From a checkpoint of a small transformer trained on Wikipedia.
Size: 11 layers, width 256, MLP 1024 SwiGLU, vocabulary 2048, 11.3M parameters.
Architecture: RMSNorm before each block, rotary positions, biases on query, key and value, tied embeddings.
Training: a variant of Adam for these matrices, 397M tokens, 6060 steps.
Each number is 500 + 50 x the weight over its row's rms, rounded and kept within 0 to 999. Layers, rows and columns count from 0. Numbers have three digits each. The size before them is the row's rms in percent of the matrix's.

# up: layer 5 MLP up, 1024x256, rms 0.0555, rows 262-381, columns 0-31
# down: layer 5 MLP down (transposed), 1024x256, rms 0.048, rows 262-381, columns 0-31
# gate: layer 5 MLP gate, 1024x256, rms 0.0572, rows 263-382, columns 0-31
up262 103:508444439461495531543516465439470509565502467474491529491502424431456530553465529467511477502454
down262 100:593524503473484487458582504407506505533522507449376435598577558546534472499550536541529552440474
gate263 108:475517492539567556539371463437507545563485458505488454587511517431505463492462622484500464553623
up263 100:547468507419521557521509563453523507512468583490507472504488492476492443625429573625508510494514
down263 102:458475560502425475518495470500458522539476597521601494450545486602505500505514497451473454507471
gate264 104:426445482459509584479495496463493431496524550555479390455450484502537459504530655431514524551456
up264 104:543514562479475524445483480429456432550518435522464447487433440495465465530500506498491448499569
down264 104:431435466446422579557555522422500525510440511582517429562562439529476561537493450489461443493429
gate265 097:482496547468457458576528451496499430552540556550479482514553560485540472423435528463507470466528
up265 096:549462526415500521514574463487484539507471515445468484564537569547480518536515547528558424521431
down265 097:556537564607484467521520444594506412489539472519484463434499518556429540535484478471506495484483
gate266 097:497515445506496547587516469448526391506529479475499433490554487466564485542455485538437446440581
up266 101:488497485507515482492528548530420507496512482516483585579416461557482398487508526454589453480474
down266 101:426478527565510517490553526526459630493542550568367517442461507528485417549509478509572424501497
gate267 098:507443558526529447506488511494432454433490505516413529514422490494446476549449479558424468532530
up267 099:498548565483577557445457531466563536444576553561492553543561446488548463507466597556464472545501
down267 098:429509592459596549514574434547481451548482569453434465581521522506546413509541587476521485453557
gate268 100:618366467577555478494463457532585586469507598569496480447552450503560561499508502534429514466512
up268 097:494520496555426498457462537530501495516570529408545454565507497505517507413505537434496470501452
down268 097:480507452534483495504466479541452396438538507511555468508517545447586586498509469603419474498499
gate269 095:453492408449618455550544409479453467563509496493475557589406519458564455392476443410525462467481
up269 097:424415540497512402415509556506421519513551592633485522519521574496506446486533547557437420583534
down269 096:514513516626407519566459624508588538502445567482529528479511441491479541510463442517496493573464
gate270 098:482486533538481556519509557504578474451504480563556456512508549501411503453497462456438424455522
up270 101:583456496463520471453607541438470481573450443396543449466592424400523535496478574479479504573488
down270 100:499568472483574445505480439543516544566480419593534489581479514497495497490450561434514570529539
gate271 103:406401503425490519470566518486523538542537521567560457532402497443576462437533564515555466491526
up271 102:495520461492439511413524468507483551525550537492469392545579478599490575447445527529477533559548
down271 101:499524495453561421579510488496468473495494400472475526521469573579536581522367541477422453498600
gate272 104:594515564505569522506465576607528505522516543444571445465411496387618471519478563444520485459492
up272 102:517525445580470463445545468546456524484508566466430518522439496467497525525485583476485576523481
down272 103:491430418450532608536556467581468517511544509464503502483504588414475431478470459585434497512475
gate273 097:584522541502575503448559491425489511543450467418445487480584565573536491541486595509561497538547
up273 097:453526580441537443498450440609538468476472526474469518523436475439490500548581484478487461534522
down273 097:441538525454482443576589574513518540550573535597480483523437563488484546557490489511447570558435
gate274 100:434527504521502527567482550493484498427485463518528550549620440526453514479482581535506383547493
up274 101:535504488475524589477460411454489509508473465575530571511525438479388517477428508423552508568475
down274 099:474500572482452392476560457498438487526477473473489525444469529517498529527549514484560483582491
gate275 101:458526554492473535595473416511518447565520495552452514485495495471480546519479505471530420488557
up275 099:537478510432557445476495444514552551454496432575520503429471491493486565532474434553493450580521
down275 098:488443497465595467479506480522454551497522439476467498441522541433525472488570545491566555411563
gate276 097:573472558564462476467354534601481454559577509523489494552585500498505560461493496426519458530468
up276 094:497516480547452487484514455442546454571508491553524344555553431483522470490534451627545453589522
down276 095:490468452542510438455536560484517518487409532548519525490520497420501551573394415511529431564534
gate277 101:513474472459450460490522414548475480492449534525447488416416505421538421542468605521440488448508
up277 097:453522490514515510525537521502466444472443474418517533446441565626481516570555480527485514505497
down277 096:469441490461526550581530451450514481571526554468511529472517510516463573506476519524526551501514
gate278 103:424467534469490524456408476485481540606534565483464505456540537450473507535490451480533423525568
up278 101:460576565374540564494512519422487439510492518557495447515535590518564527445495562547462451469454
down278 102:547512620480515449440584495500482448562531494595566436482473560472486618589542454374566418425543
gate279 098:490520575445531510545523496543557531440519515537462501478543579466469523567524505563479432438476
up279 094:499504445481518490514544515497509506519524506467441484494572490506518576416557568569452460438520
down279 093:508507493494524555550549537394536407513474496469607467525506524577457569539551511432485448440523
gate280 104:544558586464428549561449477495488584538629581498617491550524523496476488450503531531461435481560
up280 099:492401521483413524631475397480479459410502500557543461520470520463521497418459496511553496573456
down280 100:503559522517521534506490426552495585577519495565525522469561509501512547440517494494521511474473
gate281 106:603390518452452503433507455528572397473484523545507457457463441458470469500464593540409524468468
up281 102:522519457549545403529466452370501508504509520447445511514522484536490445531487514503494478516446
down281 103:571426476554501456448510473554484451408468516440400531483487431478559490412460502554494507478517
gate282 103:503547452506469550534434553453526410525445522542383473551462543481535516541396539467548483430492
up282 100:543549483562515473543516493438619416435564470556522448447521512523466522542558397534515537559516
down282 097:570519418519414504460539517516584470496452431609437556557444424433390533485499509518434482459560
gate283 107:499466464547514511542464426589471488483563515551540609547449487533477532481546631557454490454476
up283 105:489493529518489521499470497537569552510507434585460468523581544498498528499472468489441439544440
down283 105:483495581562471402503461544472502523530555460513518559457563469510536561467436500479531435415499
gate284 103:579403456460498518502515504458468466583481526474522471488448523481526523511504519479562537526529
up284 104:560574440475551551586486608542566489533445412496521526445511502470404548449407411448474450478494
down284 096:483501483508610468526543496519499558568472538456489419491542517518493501567465498509502533443470
gate285 099:609451462573470552480482547591598521408468531460520462496435567465478592545395508461440529539490
up285 100:468454495611580545552519420530589540463423507429454484568547529466517412482455528457530483461454
down285 100:582575486613418485434563527549483559481578513483395408512443576525512479505543456514539383447512
gate286 100:532518504552414527483460510493571383549610483519424476480468408421498530556497568499581409463523
up286 103:529518497503551405522552548507503526470520486411492584506630472465532528435530489514499527499500
down286 101:473527507374538447605557521571597545451527519475511443569393508618557535503494439497533549403461
gate287 094:449446433508479540484432547562566464399440511571544445602538480453491475494455508444516525542559
up287 101:429573553498491501427439521423528543466482537527481478521419542409551538434564536495524535597493
down287 100:482536424525506506513508536564435484511428515500561458454419480581391518482449558593496427546522
gate288 100:406523542486491457526443573399487472501448608505485459528529481404532426443532462492559572385488
up288 096:502500554536519468465569550511421553539568433498521517451445514620502595512414510456473605443572
down288 100:476501513469567518559529617441451558558523554593398589501508445608475493513439596512489486496473
gate289 101:456450493462447506529521463541517443533462473456532458462510475444515564448455557462573481450573
up289 101:417482475494470479456478549500453385517586524469452392460511479531446522587473413436429557419549
down289 101:535517557535459465583429582477600444473528531530485533629426492520468476420448401435563521497430
gate290 104:492548569595538485490465584494483442476511493500580514530428485489490401492417437509619498472516
up290 101:547499403403503510589526425516501465450537417472532483525589536481503459501567557486518533493527
down290 102:553509525592518534584570454447597541551513467532490523436495487499505487416496555528516536527523
gate291 104:485398477424538574511556482555491552499492516507432438538512574456519523564617498474491441511526
up291 103:466476548492526509504543599474468537535492539498618491463470463385524528464512566428613507432636
down291 104:560430486478568413478504572372512453554558503504481512478523535518471505481526394540464489584551
gate292 103:463449479550519443519505444497489495528472550543487611539561473466543509531497406441459547574519
up292 105:452412479479578532496491524445613523467525378567380581464414484483491544469434521496533559490561
down292 107:581519498533546481552529499498507484512458473603389432447471509514623487495505593359440473504505
gate293 103:529376495471536559535593587527547569546457510396520524547456480427457543549553511438519496488553
up293 103:571462554548491580516495495616521500524515507523450470487458515531476478446464517505555480540502
down293 106:493473538537492489551521428482443590544396468550516459575436549511454528432463459553557545562442
gate294 098:437528524508514499551463586515544508465435497497473466539492427463550468419566390594505495564397
up294 103:432435485408481476502432473473506552545497531418490467483530544537572488517515513583509485481477
down294 102:374612480478455512491522484472450564476457475468565571534552457504522371486449585500504555525576
gate295 109:468464474445470484528330479416523411498411525474462526465544593442518616523476550537530517538488
up295 103:457484446436481607611483458511516395546626462468499508556516509485426441613564520491555497480494
down295 105:579414539563589547510488549499506530489458463468485467503536552482543523463506484531577443584528
gate296 105:429469502465538478509448449480388435450433481549413426529557480416516464437499497423544514488463
up296 101:474555488526470559532451431570590518635541515470489460549484462476521482433409467577573550550444
down296 100:551425476571500477553525405523431495425457530471480526456484398445488448501529567469493495484496
gate297 100:471406575514572510481504467643546386577559501569542453534411515462423428480519515514549551462406
up297 105:613462544497487554554495475494449541547550563468553447510470481486493545481525459483560453517520
down297 102:500535495566476429436505420465558508595521511460503497461507552515442430504492468462504543540479
gate298 103:492511464494539458536519500573491387448593462474494535567525529421569486502497579511473535514524
up298 101:449550496388501479439476457588492459501395550648558485502490444509458483456477533481525562565385
down298 099:630583544495482530525549457467549445433576463560430484485541505463454528471438485488503498626391
gate299 101:440488515417607458557462487532530574460520466488528467387547499451427436480576484521476531435470
up299 103:468485451615547467450553500499583444507549548449589552537444481435485440507502504400526478565460
down299 101:488595520524520496584521519475478379497555553482527499509508508460540555434498482450589556455604
gate300 100:523515533455506513567519505483541550495549518557441444578493478474489574500474443489616453491566
up300 103:460536497490496530502519541511516318445405532573523583488442552533502463482471510494505508547516
down300 102:533505595471484493404517553528461534513428519553485527490535524470421517482484461422511528567563
gate301 095:487493539456502445504420356547533470443424599514587552449509539400496489562625575574546514508469
up301 098:497486502475511446499498500532605504454487475540469501528540466552462470540464478488479508568522
down301 099:484576510439492428489473464572524488538596535620551475499503529441458577400476452497511471486523
gate302 102:522502455493509591522505400526474434531489578551482569486531404407516473558474571439574544486527
up302 100:558532498505529575617494464505431521444416455512545544537497434534568421565510507474430639519515
down302 100:456562436519491553495386465526435439540435488552518594563486457548412532488462484470472516506475
gate303 100:483507504445477492439423492530552459442413526444409470458576540419496496524467617505571447450564
up303 102:439434515492584505436545518522484480654509543530527565446361464449391440530477529495500455482501
down303 103:453554508516517444516533440500500590638469500451560524445551458524520447587425516495469488535550
gate304 101:558504452458554447418467511518480499628408583533573499492614486605532470471594472432502455575550
up304 102:427550419464554475557466439511548416492558484441580496457452523476559425512495574566609544517576
down304 102:575565550431559514466519587570559454537561470440543549415392482467578528516473437521541514510522
gate305 096:450565453519595474405581507412466516498473475567435542425451481519485529553485497475574509618524
up305 100:608547434504551497489525520482497530544580619524461526486504450451511422520427532455494501501517
down305 098:605423432522506444459533467438605527537599538510487448423483445486489393460573448548484522563510
gate306 096:404510475493569518586402554513481494475482477436526514546460414490574484491568514470475511522529
up306 101:448462511515475428467602519527539486540512524486532455478507466520487508446462502545519506366455
down306 099:450534507505547519469407449499471489409416556533396489546507570511509490542516496535595535586479
gate307 104:603444458434493517447469501589473483550538508433528493452475509499494535491399516439498442520612
up307 098:455471515400452529563596548492470498508520529572399466502499568495482495416514464524487582514478
down307 100:546543383511544432479491495540575494421454500461490521453453500512510450510466506527518523509531
gate308 107:569492483560532466538592461618544471468443548506468454501510546444494541489516551624479422480465
up308 102:536625505508434535516554479391528470504365533441457509601572431504457473514465523548537510518459
down308 101:454569467550480445454547542465593399541384510485559494474466414562536527515498537508518406498498
gate309 099:331524528476509488448537508524490497541439459431546514486466465435486551431470562488384503462552
up309 102:553656559446526532548493400523560610490579533435514475433566492470477483518526557557482584543504
down309 103:466462516532540512442489545572461542533565526443504537527462476518529591562512445506453421605576
gate310 109:564502517470567561512420522518465472538599530449447431510432502472413484552463552438545397473443
up310 105:463633460482496530546567479441511439587544480493497509508525475391533500557493505562414587470506
down310 103:526374565533461524471477497534464509496494518498473528480473475436438499492515487463573452469475
gate311 101:535492516519483421456445487630491479500572494448596440528507475468494553401472609395553474503511
up311 100:514519427466525519485484510545558479429592461450499455540523468407479474374426487462384506411497
down311 100:531523434503546566568564616439646528461481520514489521553489469476469469568415498489516543490411
gate312 100:533490520482371562556466473440517456555536524563534510495461507494489459476441560466524414558508
up312 102:479582460459499479417522525496532420506452548563529452558331464496518571493589517507530539471502
down312 102:447550549433407453492488475432494500514420377601566520545521595497527514549556441447455509538472
gate313 095:513499506450466533467612446501473547537521518542476488458544512485560471505498517494486433543566
up313 098:524585548459478518486625515470459553425498480454583375496445467479553591482519482526460558415413
down313 101:454579500481512465409528542543562453515473500498517478481497497483424400516481504511488540502465
gate314 104:447428489459534532523458470452437481414453543523536543520497415488433496553476520564485433519515
up314 102:557536522580415521473459412604442395537390540489507446577401523509529465464467519475504447500510
down314 100:515424510453468425502558468568432455445518531476503502536409444485528546548496375553507406411585
gate315 101:540486385418505533449485460499497464487482440505603452543493549521473543451427548447449407434518
up315 107:509473468484466519495503505424517533518446511505529521479521563455547542477374442526510557460446
down315 106:584497524407522444585562520459614495534554518528482484552509437550551512497530393502478535542478
gate316 101:475436584515521484471526463487528478536483498553513477516475394441522525534509509511456426497513
up316 099:506482400501524405589434460485561444520538510596474564539550545480488441491480485632446398521496
down316 098:436450588502518416452518620567426552463528516495436487555535489520422490486495535537562526532515
gate317 099:423466489493554565510519551444502510542486483497459432449507443457471513549604572582546534561507
up317 098:537563576522472498600482544421475576592518583528508488463499532465425440527518506512521530507579
down317 096:471520567497572517489482601511556479521547479449443484519533545471446498579540448521481489547529
gate318 101:444472519587564498432500492509559520517536580427432469486548482477489485503562469505473518554515
up318 096:563519412526480520494502518524506486493415505489469465509463444457489552543542528578477534474562
down318 099:491451480583462537473442499529503456485514485458440475429433435541421467340514477395492499573577
gate319 105:556475533473524626514439470495417529551536526530504497544469458552455551482490530422506506549426
up319 101:524468519510484490504541405496490490495547492432555465515442578481545478544398538590556553545504
down319 098:454464608492538541479504483536423560481579398524417595480465479526560475543531508465480636454504
gate320 095:513472478480550454526486616464467515488461537580398380488582452469486475503542491515536482451541
up320 097:505528532521445528448527496525586534430501534507566537430566522533496509582498491485433508529515
down320 100:513439476470539512613544502525459450498455511494459406514513465424495366531441436423571591575484
gate321 106:447446514522482588532412427588465523532500605395567483567436585540429511387450504466434541572513
up321 102:484413454460384432544453429546528488507443573476515551468485498600446436430479576447521461489478
down321 104:421395486480524544468390478573468542511641449434492591482565599454517479453591498507527595469481
gate322 098:609521447490575483517499393507454500416583531508466459670521511525488532474464430379532430595515
up322 100:400527532400532547515520423414389546437590465475519546443523481478508568558528455465559495541453
down322 099:534468508566502446487495519492444443456536458469473472511559559482572554566511503426521450543535
gate323 102:470452551490451542500465498531525439550562511508461476480517393504529475576422485552478533501587
up323 103:477503442523435495508520518549553507533440532497447456570468494431468532561555531474521421539513
down323 104:554529374499507433554469485490475491513460571567467455584555444467501474544484482437623549553505
gate324 102:436520535434494470527541482500408541593473462481534573509585539531499508587464555497476471501525
up324 105:499540422518497523577454545496502427416453545465594505513426507519483366528412461481479465601441
down324 103:506493491393497506492431471544627521582481563526538470592644535546439520495474562462503533502478
gate325 099:457512442487467477585463490546516403480448484467592536428483508515467492563579457548585497526474
up325 097:416569542405498482507514490436524487566570436548588574533511467430581483467399529502453444473504
down325 099:477532472483488566539502515519474464559471522554563528496442530510437513537453535600379546522507
gate326 104:526431520538496560525519635471459494474384604654477448511437572492539564609515484474554434541497
up326 097:595529350465486508543579436464442496436413479553539463491445520590462521488509428500462581524514
down326 098:506539487490510494523648489484562562624556499499452441548548466491407469450476448461425495402452
gate327 103:511387582515517503511507470558467455565481634487434524479488482536542414449512466569587417531462
up327 103:505456562483552556509462569480492511536520474418421555502360442524620463444556569576516469516543
down327 102:529378446431496446500425541484492498500537557426474553529472553519437463407557466524517583441497
gate328 094:499431513462479504476471521605532538508444436480578569503508486467488525544474460541501568566579
up328 099:497514479477454513481516557489524504438447501437517478516537522543458510612535477554415509401566
down328 102:556553553522507526438466621494532587505461532425545467513471521495540460455471505486446366443457
gate329 099:530508406503493432528517563409436500452523465542504530504425499514540510532479496512518528495523
up329 097:504583430533443569540518493507531444461478606601564585610512475493442506465520520477407520472508
down329 099:478441445509558547419497436430602569498445408523444474462455520452508577542489482468548522484462
gate330 103:479530490540471478528466531536480454480491527567441537502544453532538370479552548397451460441463
up330 098:576520594509546502482435531453510486488542484394412502490491533377523388374517484458473502501575
down330 099:491466510393559581540448487505483548551507452392475493549529560495555475497525466464411525391493
gate331 100:436457591467537580541505582525523447560461441512486431501420488540506599510484494461679526543522
up331 100:417509388629562525491474556526505434472437507499486481607530584491530625450435591491504510516517
down331 104:495569601465506573556549478491578442528467498448580437513422499514450452584483502504510579441403
gate332 103:476486656545527491529490536535490493460425479491399448475529528521584512553565566581528568531491
up332 104:519509534444501553452509527473467503460457573476483566612520496508512506577521430424454499508499
down332 102:551488512497527523480514455404488536417565569464511568554517560517498451513495556477559538546512
gate333 099:487508468521492544546497502522514385452523470475422529516492489579418479489521542567458465542543
up333 100:490478532529489552489498511380453401451461611557525468528514544510537387403501541565573483409593
down333 102:524403470521522454525538537514463456438454544428412427482513548526483487364563516419530509448408
gate334 096:427448461351422483384585406575495447510438443525483501490557522498436523502542539512562570499541
up334 096:480520550358548448478451442489481568494502542515562529437538415450513559635519522459449604527523
down334 098:487451510570490465479480479532426644501444524487545594525397456442539508536380555563515460451465
gate335 100:531474474529489536473440525458600603494561429498576462515426412422451527526476481442448444457588
up335 100:520417523546492528484543516478479515497458417520612523536418564536450505565484362533474537439567
down335 101:444529448511515450442529528522474480517476462530481476540587472500536504526506554592535459463432
gate336 097:519498524554495670523553564563547518486557493507460497433490498438475503460499500563454596521469
up336 098:449404466538517417597568525535512493385410497530450477569492570469492476536577507484458581471449
down336 102:456445484594563568509602474518495469481512461443504552589541495473407423513512506495573469445516
gate337 092:603594517525464438437497481437445509505410506514554541504533527516536507579439448582546418454467
up337 099:496524444514477494567490523528477335402580497435417576555445492479523494494501473645395443498523
down337 095:446562561429469426396500581436444540549465483493611488516518559538526613496461532546582462398511
gate338 101:467471455605558476495566580628537501528502568512580500457486463485504477492351534441592429487510
up338 100:523449479470627534423556522462523528516523493504460475455563454452439510477498462534530452435498
down338 101:496451482594520478467462428507450525439534513510542475561463445509463484546523546480571529462498
gate339 099:441477522530484492445526444592465553571509520474535532475476524576510487540642459410375487547594
up339 099:504520487483522521388515490473427443468551521451451529502478529549427494479505517488557521433535
down339 103:586533510502424542566534542576503568554436590606443502484468454474570563418516449530596429427437
gate340 105:506524474424569452634561479532462525566467497500462529554471540419579508555459486409422425538494
up340 103:502517504479499467469587464502403460575537454450573472592534509440546530548609528462417517534599
down340 100:536481652576473505496634589480521526502537489506498505540564493524518457520481493477535577491457
gate341 096:613484520509518433501497617441423481551445590554478488486542530411540443501514530510475550505622
up341 094:419528441423533514537508422535584509517482496516518619408536483464431428419501520512399443499486
down341 097:467486520491486437492464524530563498441506464533467508489482437577465489499557553429517457480510
gate342 097:496597511524442517486487506478509591500398498525541487553481562458463508557543444622473465516503
up342 096:503506489513419490479503458531524484463521521576430553534559402446480525577489524529519422530562
down342 099:526569598546505467555542519613508459503505472428536475548559407496431480488537473478503551553460
gate343 093:456537479467479510475505374566476506455490480468478459555482449487458477541498419561524558610486
up343 096:495485481491548571532530474542544495470555452510418529428489533522440478519549583526484484508615
down343 097:414522454532424527590474457479504494509455473555582468439510555550596494532594456526488528579515
gate344 105:523465558461559456490455483485531498533468553597435607463507509504480561600521488549541448571602
up344 101:528539449508482476457473411477508509488512536441506434512495578380574507580429603517490500528589
down344 100:443544478449527498496517513492523467467541536455508565524536478487475504653555555444586606578432
gate345 103:479511534517544450528488554541643390522470457534472476530583463415411453559543478517419500578532
up345 099:423544610524536467409412456487545465533535508522366468455579533536548626385477427516535568462485
down345 103:472500486410470456520536552444393535505509509520554435604524471507555445494508522538484442512466
gate346 094:524498443529513488525538472504540416546488561575541551500463552538537599522525389483476526520500
up346 096:567543516497446401503495525499497493483536471547555448467416477534570573507449475563500602438433
down346 095:532457545454498557494490404494531432550580482416466507477506492466510474537510505547481507592512
gate347 096:405450515456538474519473531614512562514468485563536495488487542417442462521444506451450431449475
up347 096:456465553496564468481520484475431440492410505492510526467513497390493622605431545500564498575487
down347 096:485491525582509420456596528505504428502454467456542448528509489385446419480396576492407475526499
gate348 095:488482453484468547554547481465491546529531368496543517525464409594498580567506534446580598550530
up348 094:482576472486497540490501564561507513574468473484503469487525519463488438537478517563541462524604
down348 094:544518468469518480442596501509585534447456437540501442537440488460570465440470501512470448511504
gate349 105:474440556359445545595512522490541490455430412472470521567467466650546544520558563393475537491569
up349 104:527469489516537610485479498487471550530395484488537508485512527442502517421521516570457482382477
down349 104:460495483520530553571541530549480498524570525516567523412530491478561499488480463516551550535438
gate350 104:548527580349526437562484441489456408564429482454466470429504509472460460439527452517506488572528
up350 103:428466487454460562505487573439467570447532562523487541533422446459433456497578538480529463598453
down350 106:522433513513497530565467487499528469452502502586499546517548438541562486429544511428526515459405
gate351 103:453499512526457500586543468531587573457530485567503481554502484480479518456476459480514487515424
up351 098:513547449530481457423468596500450489536518445515606501461543512431460562512439487467542421515566
down351 100:523527460447481497523538554503550428594521495523478547495533491513482487440490521519571484552489
gate352 099:597506493462537540463513432465546496505467451508450548499493539451481514428430486497452484586411
up352 099:466486456552435518464526471393505546514556560490449446590592637618546494440462474515496467504533
down352 098:469545441566614556452536635521502475490413448530557472366444455490435537429476546545453532511532
gate353 102:470489586462527513465599488502515387555561506464549427508506570491504576471440510491511452586587
up353 097:429465497488530530361584515461527578476446467537440533610479596512573510585520598465512497536465
down353 096:431555512470372552502509514519453447475457460437512517537476463391583464516500460466591478476555
gate354 101:536489466424452574574496506555569560569501525539503536638399478502510452462501488480531477530559
up354 098:459505453573641419505570423495487454574443492424559569450477483483500438509506513509533488526531
down354 095:423569495525402513528484528566522578530449470544443537462489411526455482467428524543482559518557
gate355 100:582576592447488539405563523501443463513477468487505511417439506456510484406484562532507540507551
up355 100:540523507517523449508476472410553524518540501440414538452557504491523491443539462476505443586460
down355 101:498566550468492462523535471450420542539563467512435525525571451485510504445463537572519393472459
gate356 099:479405473508504528593497506513478456477512573527484474464512566503536554500567559519573429601529
up356 097:549475432524511482489440488500513480583617500501548426484447439487493501531501492469446458523466
down356 098:542485512550479495493518497494489518476432485426511477463489538498552515537428494474460445418452
gate357 107:456477480552560514583524516493614454587519494472403478488476468440422534617465406559536473501499
up357 109:491460442595533461589498503510503505562490491474494422447532499510538556553444581498497478529462
down357 108:572562437476582481499515510571491439485503581494572499569477506507418543479455558587530537529506
gate358 100:495492471571524512552402454540589461518493535535497441568445586451454451538502490516448516428472
up358 101:517502499420544511466615476583473451468450476393535478512526463557537394551555456452452563552499
down358 102:527478474499484546564499546462489491500677433527456601581465442494560420472416573565501570439454
gate359 095:477492457545623562513452444438466486594477489532500410445440491530487489494525574528538490459454
up359 099:558513522446488629468476407428510512479474573471486417533508627540445513522402480492484525477550
down359 099:520463431512545545509503523512544453458516486510476438557437429566509447479444501512502489488511
gate360 102:478557569472451504467412429498473492514508524498481491559423429496528440512535547534555544472479
up360 102:482464528503433582442451469569553466439505469420539451601514475461486488512501460471451457532446
down360 101:507501520444478555489564480484548471447482504501536497419587582499527448469572508474516560535552
gate361 104:545410515481530455532465505522536425533559529491466529562506520438468447441449472570595493531500
up361 102:486451529445447395545405542481449556437443496479494576504537525540530533535498493499475462451525
down361 101:454465519459461478469442484378443494538576475573403505522500559481567539457476484488441420458469
gate362 103:486530508547592487458430529547504429516490525463527529532514474554521555522533461514416491504542
up362 102:529451555549493479543435391472404478483450533446543523536482513503511550553558491562473571392481
down362 098:454504469555544487551512448456516457515485549603510444480502519482504437425567472507467471491573
gate363 103:494541533585496509493500443539500522574390547563400490487573446542486512568515426432532514525595
up363 100:543484612554479457423494448525515628470556447521444503519491539563500496501609450373514523485451
down363 099:549424503664409523552463455471491503437491532481478579523542453505462543523503495412457450577494
gate364 105:530556556526525559552532505555516462519513555559547577512493447459478453463505534494515538509490
up364 100:466557508481507502538519480534432459520495499386473559485534437479513506475453603581515459456600
down364 101:520522482400467483510415505527440438479506514417563489535551551515559479462470383503482524511531
gate365 099:525408521568402520504501438558577473472627504474509451584480487446497551474524610507497431474561
up365 099:525550489544416397455483471508497398465512487504502512441516490499428529565504523545587541522411
down365 101:488506524477520520512471526504502449547470485586489500491519525438465573456417481554469557531564
gate366 097:408509423471493528526530499518492409406469493591535557480561459489575493495507599499406374470500
up366 103:485487543391507503521519482509534501482508495454611526490552519529417474544566522479529492458512
down366 102:503453473467489594565572443598543613491451585492571560467617487417541525409490511517488537439570
gate367 092:455583472442449513559596424504582554502449470477507451513443496558526523475440483479475530519448
up367 092:411510463488522530494439471537657454474482502455528493444506480484498498483507485570473577563549
down367 093:499455520569531563445526458529492489541513462432480492475449564536494520422483459576457516506432
gate368 097:518509531498515505553416451595484497578500552602499491552511545509545520420400512490534576458499
up368 100:441522568520514502478556554490474417559438540447431552541455499505521465435562563568540549481528
down368 098:439412490349554517456566442531445487466507512462512455534505489455526486536468521486413517552469
gate369 094:458511494519508479575469556550504488557410573461437451550519592511504457584491444548541538495513
up369 097:553459403422488456530495469498439557482400539469463512554490574426477494443582487504430478541522
down369 098:544462522512461509518474517457466491563421485550505505438473471533525548373479522490511518453469
gate370 100:513450491507604465609523498489494587595436490408520532441487485588464517498525512485504487443485
up370 099:549459476596439470542493537495479432541518500424485474575437453562467447501549463458528545456524
down370 100:534533516751497452453447455512453558507507446474511472444473495478562432498518490544571518518579
gate371 107:399551532425483549416387501505439591515419485497592490501516542514550522506519569397571392495532
up371 103:476496513428503448535502504403605502396517472471426487538494518525488416581483552459561601512504
down371 105:486489433472502517474479479548438575446489419395445494524470504459474498453554522516493536480479
gate372 094:473426421567560506525518475437510480504470539618433527547507475531489517465470564590583503467529
up372 097:554399523394524472480480433414513572601567458381578547459485471494564496521406460641492436531436
down372 100:563463418444506498501510486426540529439501573436448480537449517444479552517477507533540439474513
gate373 095:502473507516459529626486481528520449472615517520449511461459456547503423563525512494520467540464
up373 099:510462505530572393560543472489482589620568446490492496558402501441564545443442402473465537456452
down373 097:524559551537540521511382483492441426443492529422490508513484504501548507423458571619482491459527
gate374 097:520537465516578523579402516462480451494522389555477482534412481481476447515570462468487550458578
up374 096:510591463492591548395565515484467563511493415447464529482518441596562507430393471540519413473503
down374 097:525461448494556492477452512379519520575523499481502404544497490420509529503505547494484458400508
gate375 101:458501537486601515531453501531555442531547569532501515508627470557477500532472491476551501517649
up375 101:535509511419510443422486421513533510595528419396441468520507451449491472514492505495523613498590
down375 101:576572471500548570493498534451565468531530465540513486535446500474410482544545562458559493481494
gate376 103:447541525538447530474499419491464552500581561613456502447416600500543545525454523446461472482561
up376 097:519504415491507483546545443458468503525484532565491478600444527563471421460523541668569439530449
down376 099:468474487536470433505626482538439473547479501493495442531496497548540538522450481470505464436404
gate377 104:514444544470458535662483478493489521558563513466487543516450497458544439565531425365519405542441
up377 101:454525417484476520479529580498463442560456485421500420405543499544474525545479463556475505538554
down377 100:485499484500545488518432536484477516543410387462448501460477512470440594511420445511504614468473
gate378 104:568515478555508543531494454527545521580446583499539518463580522466484512482390566499427405584479
up378 098:576435389497443524469437464502429460399522517440541469485558521547456436491601495511471513444501
down378 100:436489525456478563591371561510501467426505556584629602566547493552572533513470394484456558572522
gate379 103:483479508354432525535524492504425461515465520525568481453535557518545462489485529603514493585553
up379 097:461493470451510518540485407622493526575454451498510429522466592522431474504465497537549435547458
down379 099:406549506605478557431540524558514563486488618463481494429535473596482563452473503465483515483523
gate380 107:508500436531558466531474466495497425586536514469516499498565524548522469495532523552505490584590
up380 103:551440483402495412573475437524466494489525488517500446485519535432532552476487564479534488531503
down380 100:546556453444574442542508550512502460487528439559525467481551502506502521412399525561493534481383
gate381 099:529478469545470587555504546463528566575509511523392393588540501554536417457443519401546473530453
up381 103:614516565437581544457497513522461526560480465515415547473531577556485514447493531486486476521422
down381 104:602562482436530551514495492450527463508387515447493518519449478543459486447432475625525431550541
gate382 105:559539520548518485525342487501508479598513509514440498492475488420449489550482503444511513572430